python train.py --norm="rmsnorm" --norm_eps=1e-05 --init_std_up=0.0518 --lr_head=0.0169 --final_lr_fraction=0.05 --train_tokens=435300000 --dataset="wikipedia_en"
Each number is 128 + 24 x the weight over its row's rms, rounded and kept within 0 to 255. Layers, rows and columns count from 0. Numbers have three digits each. The size before them is the row's rms in percent of the matrix's.

# layer 12 MLP up, 320x128, rms 0.147, rows 214-319, columns 64-127
100:130104125147100139165117098110116128095139159146148127151142147109195138145115132121118183111125177169131129118144104150093088131145144137113088141110131119091095142154108172155127135109164110
090:125156141126099129110146123125082133118146106097115148104119117153116110130151122130110141180139179123133126097125095125113043123115128119133171096154159135151114114125162107121132087098147151
089:134143140096143095164094121115165122148127068097116125173143092144117086144135130119143100136142136103144115126156174150147106104181140103131116160122127120153108144160115104117144066102095134
106:122096136159158136164099118118107107142118130095096127092108129136108153100135142115121090159101147122126096169088146149139083162134109131077161086136112141116149122097101119125087143144150124
087:125177132145179116126118181061130156146094123123099068121108136131126114132136093183109134119125146144111145108121125123142174158105150132107103134149152156132103118146164107136129111105078130
094:184144109103155122107099124127137141166116130099114176130109138142114123098144140125121102092167127109162056126121105180143142116137121125139144155163128158142135119083119168136107093101149140
091:121102125101128095126162139073138134101143129153148092098113096099156129142161157122148154130128097097126168085123170125129102109108167129146149141085173158121108144151108108124139145164141140
102:156128117107173117125098111162129109109142147099088165095127176139112124137105158136138137140152144130109132120143100087134132142117131118168110096142152178127106113144108161108116134144131111
106:097129138180098109140113143139127110099135134148083162125134132143121165131094151146076154144108070125111140146118113091105178140128107115141142122143105151146097147120149154136119106120119158
098:142152111119141094134114156156183119132135105096188127102141147130110153198119113132115098166156089141140178156136126145132097119098122128201144107136114113171145110131151103144120127126134129
096:170168074133128136122131154092161138145112132156093145122137135086072149113138112132112114125104124118121165140094118108190100125113152104153123140082143140182115104137150131130102136104110156
095:123120095073119126125102117086136189150134138169133102131135161131161132171178120135087148130139132143151139136157153137155138092098130122082119123090114122125109123119139151155069135140133141
104:089145099124157135114126120123170103109133176119140148151129139156161100148155108116137142129134126083135117171151118136134154136159095148154147124082090098149165165127145130150083126116122127
090:115114114153167134115157148114154066132135160131071123145137131103109119124154135132157089153079147167126096090111134093136156092145146139151130131095104099117135115129145098083118132131114164
083:103124148103085106089141117172174100149155117162170150117137106126086149147134136152099160121164101082137121137138104110138116125120129138121150079102166117136108118133115113151144113116086092
108:163158133160146105102155126141116076093149119139124113131157158169116125129112139124133138138114126125146094133138141108168120111143109146122108188135151128107122105146104078103090118103179129
102:148142125119121127171156115140172140103162148099177124134124145158137107117079152105153107104168137114091095103164136135119150099157106118141144093186083088172163165161143153129128085129138130
097:154110119138104141145134101155137086151117129100135127096147121127122146071107171124144139176185128109077150108109123117139139112153165129162131127135121126159106125125150113161153144167129135
119:119134137114121136114129155157144104148094153163138159108145168160107108101107154154155123127108147129110163168092132085116159149156088124188126141129146073116140154142143159118134117141103140
099:135141104073140102089110086125124125100142098155099112119116133131113095137122118143150111143103130097135135126099141091146144113149144159173164131115109108143113109070123125165075125119111125
093:106122126156089120130096130133119155131108122170132126102121139107085141107126102143119109140148123121158109162119109096169138119117115096118152185121124140119127184128156188135186102120155159
090:125132115119155081133164127137117114152142115178123105129115116190094158111110112169117119135139120080101149107170134108101110130095112153137069084142100147134115153108124099094132124130162150
110:108099119194124091143167094134110130145121127124109095116138134144130135102148085125117106139103116130124121078170160076103172114135160123110110147124136126136115134135173164146140116114087078
107:124131148136134137141153087149154178157132128114133090143143090128138081080130159156086122099108150117122166111110120103111159157140177114118112108129136115119111143130131122130095131124106184
089:141125110143154124107102051123154130141153102125148097132143148164124120163114131105149114115152176135160163108121097100122154110147143130186131107131086136143107150161079149126098144147121094
096:131161130109106132150091131114150125146164175111171073199154167118102091074131104176142125109159128108086125114147093133098105122154161115135131139100160125109142156138137109154138119114140098
104:128116147109068141147171119148132133058134119122141127146101166113086119102120140118088107124149140116087157112118144177133105151112100098106144154096121123137129123118121105136108146136078150
102:139117095084141088131099137133137150077118141103092159088102129139089115108165140104106148082092129144079167141120148146125114141110131098115111141130120102124109119160104122186116150129178111
097:163136123130116120092127110101162119125158088175185148120145142145147119146102124131136097095178120131156134090107123079185113142129111117145103138127161134118152169158138126170169127114134154
098:102087075134129086096118133128092130110109142146091110169126108121138149120081141099127126130130132110130134123119137112147169144119189141141109115137091160183155118158138131116125141117108129
086:146128147155163153133150132147138106139133149123099122172115135126181126113140101130136142107122192172110199124134139142121151107163115173146098114136172163114137096133134143133109136091142083
112:113105136087098073133098145129111131134121177125145110118125138101173099119140167140112163104152113103147088157136157127118134146095094191124101115135134168120128104158110126155129101153108130
103:103078081136126158144130080146079136148186112098102118129122123176123123121113165147106091130105083158072164091143105124163154142095162137112113121139130109138153145150162147123132095110146152
087:097109096144113132127130095113155138147135134133126154127156118138105098146156087145119141113111167149075089114153117099117132158136142183147153146138104112140142107118112127166075166136101112
103:099116140172105095108118119131072126132139119141130065118093138129093112096135150100138129153138120125172146107082140092127134097148169142145100142148139134142119136086119099090086114127140113
100:113140123101129152125148139149158174085124184137131135105100151112151109150152144118135173134126131165150140119133152089119078119135105131086133153154106083125092139143103136145113146143135146
103:128117143148142116139128124129125118170131118153183154106122150141112137127090132110096101132125139133131147149135140170114116105157106169115078131098139120165133158073081167133128097120128146
097:110115112116121099099110123157129159103203135127144120132089168112161140076119107147115156166112078134073153127117131111162147136139147151158128138143162133152127121170149115135141126115127161
101:141128109154147109119063147097133145124096099104105137116132124127106115119118136123108083125116101143102126119082123151081142091134157117137082108126112099101117115138114132152168118117131123
092:102108124198133098101169156124130142126129141112128147093126138115118142126126148098149096150122136150120156128152121157166097097134137148165118115130115095098104150080140144173125111133164146
102:103107106101122136129143137140130148095074123138119118122114135146108128152150158136123107113155174141110140096140158115132177128162106103143138135164098078103131116103116139125136099117112127
098:145135088118126166147117121086077133103163120138135128095135111134119118172095158145149156151131102127085106148116113158096163156123106167126135122111126113105150141124119127154030136179113128
100:114184138113138121113086169140137135110108106129122164162081121134133069153126073105173120119149113122126116083114138136145110143158167135120115161114102136131141065118158115117134123118120137
095:167191124124165079153117145126146143125112147157123152146114140129122162120127124141120121130175127148149180127119151130140102090132175138161108097168118137124115117078100160146132129109128166
115:137147090119153137130120130126148115127118120103120150180153168157134121089123113140172149119125137082121126103132120150115085122138178155100092120152163115138134146130181115125157093118129108
100:140148101125126145143106108141127124151148126106117157166138130181103122127131155122180128115150138156099096122186096159132136130128137099156116111094170079141123102082172107083125099090176144
104:098155141110124099149123093178145132142131138126111110099136111100118159100103100167160142192140154104097153107099137099151118112104128175095162108124132118080159129132148102129086148111162118
100:129133144134135121165102155114124107133144140123181141156147175125175123158120111106094109164120139181164118122102120139146079100161122126135118102148105155117130104124179111143129140160160129
105:118138125124107137107129157147152127077112127162100134118132108157146143102176122117145108082148173099106113096151128117101112078154144134134138190114140116133109145098146142137117131148145125
103:152132122112123116127104105158143129094100135145150101109115151166070112113106126126160082119103114122071140114128125146141123104154131120120096149119118124105121136133160107101134140147137121
086:137158091123126113127153105148116156131151115123111143121092148154123136197130150161109150111088083132137114132114163134170144117137139127099125135169140085140154178152168109100122136142123151
107:134158136128144123100119126104101091074092114132076139121142141159168126141125136151122141147149110121113101132139159146128174114118141117114145102148127162123151128078104104143130084198173140
100:118148159080139173146123072122181131092104095170113168129125121158125085132125163168130116091081126106120127102161121131125129145110103125159130136138163149153099136111133155114133154150123135
113:172144139111140148091122127145124134140131120127113163132098103115091091143124142145142120138146152141162132098150147136138144125153133127158143106179101110118118103116148169115100151115128164
095:059150115123102145120092140140091096133121162163105154106147176099119077110162164104114116132147100129085124147116113115139092172122119121085130119119102177135152163132113140099126167116125107
104:154162139121106126097158123172123141133116063124133120118169150075150155135134144190075151124099144091084113106150133179100132128121121112109131135103138144114159119101113083151124119120109088
089:140144130097103117118149133175174137120117114147135134126111099178136154127095133140137081098118131156146081117126111134140165096162115093120120142161128087157114116124149108148082103106155119
107:166100121147148161110171136130140106122121121166116149128152085164158127188075107106129174115142114167127115098127124167083091103106149119101140139105117136177128156109152119117098091146149133
095:118135138104107181117121070152134136117160154173150145122135146141121128115127138097113109142141143105145079124186127112111121104151117156142083076133080102136148147084108114140103192092079140
101:096127080134114119118126151132124145138133143150165113129118130093096197125161125127115125141120141139130155104120143139079145148120140105132116136149151106130144154116160094131155138136143124
100:101129131122082134112092102174098145175098182132079172102126128162142131097125110131140131078128157091132117121125115075122121151114137145111164131117135163137108111095096094128122089080139106
102:148135132133125142161101105131126166096144140127118117121131156112121166116136105149122145140143127146108106069141138111096110161123124135130147130117106111133155100120112119086143075098109140
103:146093151123165172143127114150089133125174174107114105128146123083176138130131113151147118139140139076148067123134096121148108124132122121130138105106117143137168110077168101147159168149124118
130:082084156108155114105069135177088105143116109076113147142154123173105139115115094159122127139089173104140106160072138154102127162107134154133128144133144142137110149134112135134121136106121104
104:138133134136133125104162101138087148099137094130093105123100175102110144105070129132157090078157123151152134135136108141116102147150132131132111100116147113136088119153146117104128155125151133
100:135140096141121126097181179111095110078134169152128129115129162163153134112115137141148170147139097146134117111171087148185145139114123122105099140145135163128132152125174143095134120140118115
101:120136129101124086141135121113122140127145144136127066083100113126130119134149112159166139135178134121135126138111123112132116136099087162144104125137133158137158142135155115143143145093124133
110:166100095159154111087145119150131147089141148107102137134088140119111138121092083153142110116120154127112082116120147093136112084150101097090121111142106120114147147152180119185117122146138113
094:136161129126168157175097168125150129135119123123115123093174110103107213097138092106102149144109139126125165097102130132193143130164146127137106127136122125118084096159102115122107132131143110
098:109047099137153167121134132175181129136115092130139114141111123160102134126123156184157159112116132129189115113164150135122129122163118127147127120145116144129171140170166162119119174113128134
105:129114120123122119153094136128154157112130125125169114155156163114128146155161157079163125079148104103140095127142121122145125126129108120157126053145157136113174126145169099134146108084103170
101:140107095113168118121145109132093116138132143136098128117122097144153114153122123115106118111102136133130107199117121178138157105148120082149094082086141105111126127147156134167170107155089135
101:093132126074179095126158163141178148145101127178119150120109120124136087145096132128147151125122109122146166131129115116134148133088121144098137106135091100107161136102098132163181149154152167
096:112099110143121153139139132139090125116151133116118127112109090141145130115179068172158142118108142145085112141149159140132087099110130168106094093085141105127096107135105093087137102117161132
104:153109076157115136102127145106128124131153109139126126073119120146153124172111151151127110129146144127130066170158115126139127114137104137135137131110137128144109115072113118156154136152135152
104:092149115149135117178112178132156168116128108150129142176126135159125134164124146092115120137125153104137141181174159145086171095115102158122151134115070146119142115131107090114143132132137100
097:153111066142110116140144093130143119102152147128154138146135117108100139135192133094132058154122119150091174132136135128124158101114129126162110160110106120140139137113153073142157176100166133
091:093121114113122142113122134141133102130120150173087150136116126146189124115142120126121139142122088108146114125097137147122115085112153114104125149091108151133123098149145111138074124107105109
102:108185150131123100115100108093129133159142131122126126135117156120146178111120099083143111117127166126132083149117124143183131136106122152161142104145154126103128112121121095118131149148119106
090:120157106159136093104158207165119112075120119123131111147092103145091120144115120117130108150141139107145137075102165131138136120164122093139092124155107100122104139145164138146116096099076114
110:120129119143111140159112116063137119115125155134114156106171134118110149121092155088132129141146143118118124104100125111114090130166101120132141120119115173159162140131114152107115117139131144
102:136093111129095091160128121114131135131111111133111120147165092140131131169112149185098146129127087134136085128081092118114119116143150152122096143129121114120112123101126110108097115164130102
095:124166154089081155136154115150131154149147104140133140179119143073184127120109128139129181126150113120191126079161116145116118113150137102147141104133145123103124134116132116146149141143163121
105:139091097135120115129112096164122126112154131164092143119073132158111106134124154103131130126156130088098146094153116173158100146124147064148122095126146118145123139121095105147154126127136155
093:140150111128114132127109121115134100117140127105151144082159177137132146120145122153149153139087138124157089120102139125197090093142157166133104117177140152092115119129104122145149116096105095
108:068144110154133115172129154124119165130151126135114081144140111155119132160145117060130107181131140153081122164156148154147143071150167100127125113138118122134096155097096140128135103116144122
106:088112118151107123164143145126167100122140135152076108105094117121128137112114138157107150177158141133104131120158119140111159096127104169163137138124123130145096098135101140116112115125138140
092:097156137178146146127144086142148134134100113123107131138123143097127144176163121128107086123124133115148131109112097118109149142121134110122111147078133126130086125140168150118111089101116136
097:115129128069128127099103137109063123123128097138132153095106132131119108122092119122088149169134156121125080123168130107113133142090132152119130113113124129148124141139139170114147166087122133
108:136130129127172128075164093173116136119125165116161123104143173101103156145117121103148100187121165121115137132107132161117107098130116132104114114135109117085142146109140116174120164137128111
099:136108150124130156126142180125106135151126128140132130114145144110154109122124129100120151132080156132118136110153047155134144155095198137136126136153123123110137155094150080076142132133087128
106:134132114147075103145152116129107129160146118150158131146134103116165110116136154094112101115123151112084149119131147109151168112098141120110112101117139127141153106115178088128126133176062147
104:086107128138129171108115107116112127110105097116132120153082111165160160105105107123112096150097137103137138093161138153164195108140169142149130137092159138157127130109150132090153119109098130
097:110107147160097104129109147134145101139120127100134129094127127074144105097115095117100135145148150151183187109118141155170164106150124150128101155119115120119139077149084139147073141132169139
095:101144162149123167107160144085110128116122110133141123097103155139138141081104101110127125096117137112095115168119101127108143109158157169104108062120094100082126113107117117125117112148126109
114:136118127124117105128116153140120150155143111103074096148158137153130141099060095114157136068132162087155126118088117150135141144151131111105123139146116175110118167126123105132123107155139129
123:156150143087139145167107102152137118154152127141152131101108113126116140115167151104107127057133123113123102106079140153120137108142115122101104127112176093056085135133128118118147155107116134
108:126106131089092129160157150139127130149125108122153121096141149100130125132149133145139130121157139085110186146114125120162137084143103131075113144107153130131111116124145113139121088144107140
110:156147184092148155144149120105132111174143090136128149183095142111097141134115159106139136128169101118139084136098113097135084153156135121126135106068150116123144155110160150124159111158100117
095:082141122130121084081134126140139128129114116117144127158133117100127121144166100143128113139141124093130114110078160153090113129107120157112104112132080173155129114123124129146119144167132080
103:151161075123110118134126123120127097067173139134150128129102128112147143101145163127111155109119143126163109118074138148134121160114083089155142120112148113141136150103104128131133162121185123
102:148173104144165138141100108107092133116142142123171139124118121134135126109097126072103104137158158138130106158117120135095130155129114143150117163133139125120099107115114151149110133088123140
105:122137107123094138096120138143160119131148116139153115110114136139158156152098069125105145138108121128144138138131150141095120105136129146156077096113130161085095074161129132154080136135132130
101:211087143092144169127113122150118070130110125129141121133129148142102138133110085097176148146135169116120129104161115147122147143150111108095131107160132127110117124107140108118120143116125117
099:163140112126124130095122134145110146161127142150116116164087134164111109115163106090120120142118117141105149097114112165123125123146149107112130089154159097148184159142112128147151182107101152
102:126159131118104151133156098134154106133149161118146126148117148133130101129153116134122095123087067135150062125167103123223107131141149098113140159131123139101161123162112119141119124136103110